{
  "vocab_size": 7247,
  "positions": "learned+rope",
  "attn_scale": 0.177,
  "init_std_qkv": 0.051,
  "init_std_down": 0.00903
}
Each number is 128 + 32 x the weight over the matrix's rms, rounded and kept within 0 to 255. Layers, rows and columns count from 0.

# layer 5 MLP down, 96x768, rms 0.0817, rows 51-61, columns 128-255
[[151 104 128 177  97 144 114 174 142 134 160 129 108 116 127 166  83 112 148 103 154 137 117 168 142 132  54  86 101 105 116 154 105 165 106  72  96 101 145 162 112 143 120 159 126 153 121  94  65 142 142 165 107  77 148 130 155 157 134 148 148 156 129 112 128 141 128 139 123 155 133 145 150 112  91 122 115 168 131 131 160 147 157 163 139 146 136 106 170 137 154 126  78 130  55 149 173 132 230 126 108 130 139 108 157  70 112 104  68 154 128 124 111  91 102 161 151 122  97 118  39 176 143 105 119 154 133 122]
 [114 126 138 182 112 165  98 110  50 141  79 172  79 131 135 115 132 129  88  35  93 133 141 165  65 122 113 165  83 154 141 141 162 109 124  37  77  87 186  86 117 126 153 192 153 116 141 156 120 146 101 116 116 110 109 130 172 120 157  94  99  96 114 189 126 150  72 117  58 168 124 105 145  99 179 120 133 146 126 116 100  82 139 148  94 200  95 128 113 120 122 147 107 134 195  48 113 108 226 124 114 122  94 117 123  89  77 126 150 206 107  85  74 128 100 152 127 161 173 183 119  69  86  78 147  84 127 168]
 [146 161 137  96 155 169 140 129  98 125 119 108 154 138 134 160 187  90 182  95 112 151 136 111 155 130 117 103 151 166 112 203 167  81 151 117 167  67  94 154 150 129 123 127 134 150  61 106 111 146  98 115 123 197 104 143 120 122 134 152 136 158 193 155 139 166 131 136 102 118 135 126 128 172 114 123 131 171 153 195 186 161 140 104  79 103 142 128 169 124  59  99 118 142 128 124 134 111 108 121 100 138  63 108  99 143 141 120 158  83 116 189 133  75  86 153 163 148 187 117 161 130  82 134 162 137 145 132]
 [124 152 112 172 174  93 149 179 150 128 145 130 114 118 130 132 175 162 146  96 154 149 115 162 122 124 129 144 114 111 118 137 190  86 118 106 124 154 135 167  38 135 167  99  76 108  86 122 112 129 150 147  59 140 108 133 115  89 106 110 102  93 146 122 112 144 141 128 113 141 130 114  98  70 121 169 132  82 134 141 118 159 111 111 134 112 105  78  76 121 157  84 122 115  18 123  86 115 104 153 111 141 159 131  86 107  66 144 131  71 148 154 181 149 130  63 117 147  76 127 156 132 111 122 118 136 128 136]
 [ 77 134 112 123 117 142  79 165 131 132  78 102 145 115 130 137  87 148 167 163 164  97 138  94 222 114 105 151  59 120 140 127 203 204 123 147 134 105  96 117 114 119 120  86 138  59 150 171  68  83 132  87 136 112 147 130 128  96 154 105 115 161 124 105 133 182 108 130 190 131 115 112 127 101 147 107 126 148 126 115 125 137 156  96  84 138 147 110 106 156  95 120  95 137 135 165 154  91  91 119 180 131  72  77  89  96 154 137 149  81  83 154 107 108  61  87 149 122 169 137 122 122 145 150  82 144 118  90]
 [115  97 133 179 149 110  86 141 178 133 121 114  97 141 123  97 105 149 130 126 125  63  95  53 152 123 136 179 144 123 174 157  65 111 136 172 129 119 151 114 128 129 142  97 113 158 135 112  77 145 105 107 152 131 176 128 171 121  75 110 191  76  85 135 127 162 162 123  50 149 125  85 140 127 114 186 128 125 127 171 156  86  56 118 130 207 127  90 109 131  98 128 113 134  79 116 156 116 162 126 159 123 128 156 161 139 137 106 122 106 167 149 175 164 107  85 151 175 165 145 143  98  60 152  41 196 128 163]
 [155  84 122 128 121 161 120 164 162 131 144  61 140 119 132 143 144 158 112 103 103  99 102 149 127 145 145  82 137 150 109 104  98 148 127 144 122 146 138 164 176 141 142 121 128 118 152 135 121 113 175  92  76 141 167 121  48 106 153 119  97  76 142 157 132  99 165 127 110 125 128  99 128 121 109 135 131 111 122 140  69 192 152 118 137 197 110 132 171 160 166 101  55 111 119 141  95 115 129 129  93 125 168 141 176 122 124 161 120  87 109 171 188 133 204  98 156 148  89 172 131 117 139 129 110 118 138 106]
 [106 165 134  85 146  56 133 134 162 132 122  99 132 140 121 124 146 208 160 129  90 143  96  82 185 120 150 107  88 203 170 116 135 132 136 112 153 161  97 163  79 144  93 149  97 113 180 144 122 146 124 125 180 132 139 123 124 144 121 138  99 150 116 135 138 143 117 141 105 206 142 136  92 138 125 147 141 142 152 100 104 140 170 205  98  78 133  85 129 132 116 135 101 116 134 134 123 136 140 140 144 140 165 114 132 126 153 119 113 182 127 179  59 134 123 163 161 163 153  98  98  92 133 118 113  88 112 149]
 [161 173 137 157 152  32  77 118  90 117 136 121 180 139 122 138 128 160 143 106 111 133 145 138 150 121 120  92  76 160 105 120 118 179 108 134  79 153 135 115 154 128 117 102 177  98 151 146 156 142 149  82 106  69 165 116 170 148 211  97 157 173  68  82 120 164  84 122 106 148 129 137 125 133 130  80 131 149 105 180  91 121 133 130 146 117  87  74 107 176  94  86 134 148  75 133  84 130 129 123 124 127  74 108 137 176 125 165  72 153 205 142 162 111 131 180 139 116 174 173 153 121 205  88 115 169 131 133]
 [120 102 133 105 116 141  72 125 118 133 142 147 121 131 127 121 134 112 113 228 121 140 138 148 110 133 142 108 173 110  97 120 131  92 140  79 105  78 104 103  61 133 147 143 108 177  63  99 100 135 121 168 142 134 147 135 142  41 137 161 162 151 111 107 135  75 134 135 134 127 127 131 115 151 103 138 139  88 135 102 145 131 140 116 206  98 117 151 112 101 179 144 187 217 180 141 153 128  99  86 121 148 118 169 142 120  88 176 136 148  98  75 163 130 146 171 125 118 119 194  95 173 156 155 155 102 132 124]
 [101 141 134 125 168  85 150 136 102 130 137 181 126 125 140  99 173 118 115 140  89 173 110 150 143 119 106 124  57 157 140 101 117 134 125 166 147  73 150  96 184 133 154 121 135 148 127  93 135  95 134 143 108 150 160 143 150 119 128 100 126 126 111 110 125 121 168 117 121 121 115 139 107 129 118 132 130 115 137 128 161 104 104 109 149 102 136 171 114 135 121 112 106 153 111 147 108 166 150 131 169 118 127 173 114 105 145 101 127 117 151  89 162 154 147 112 102 146 152 160 104 121 149 104 134 130 125 161]]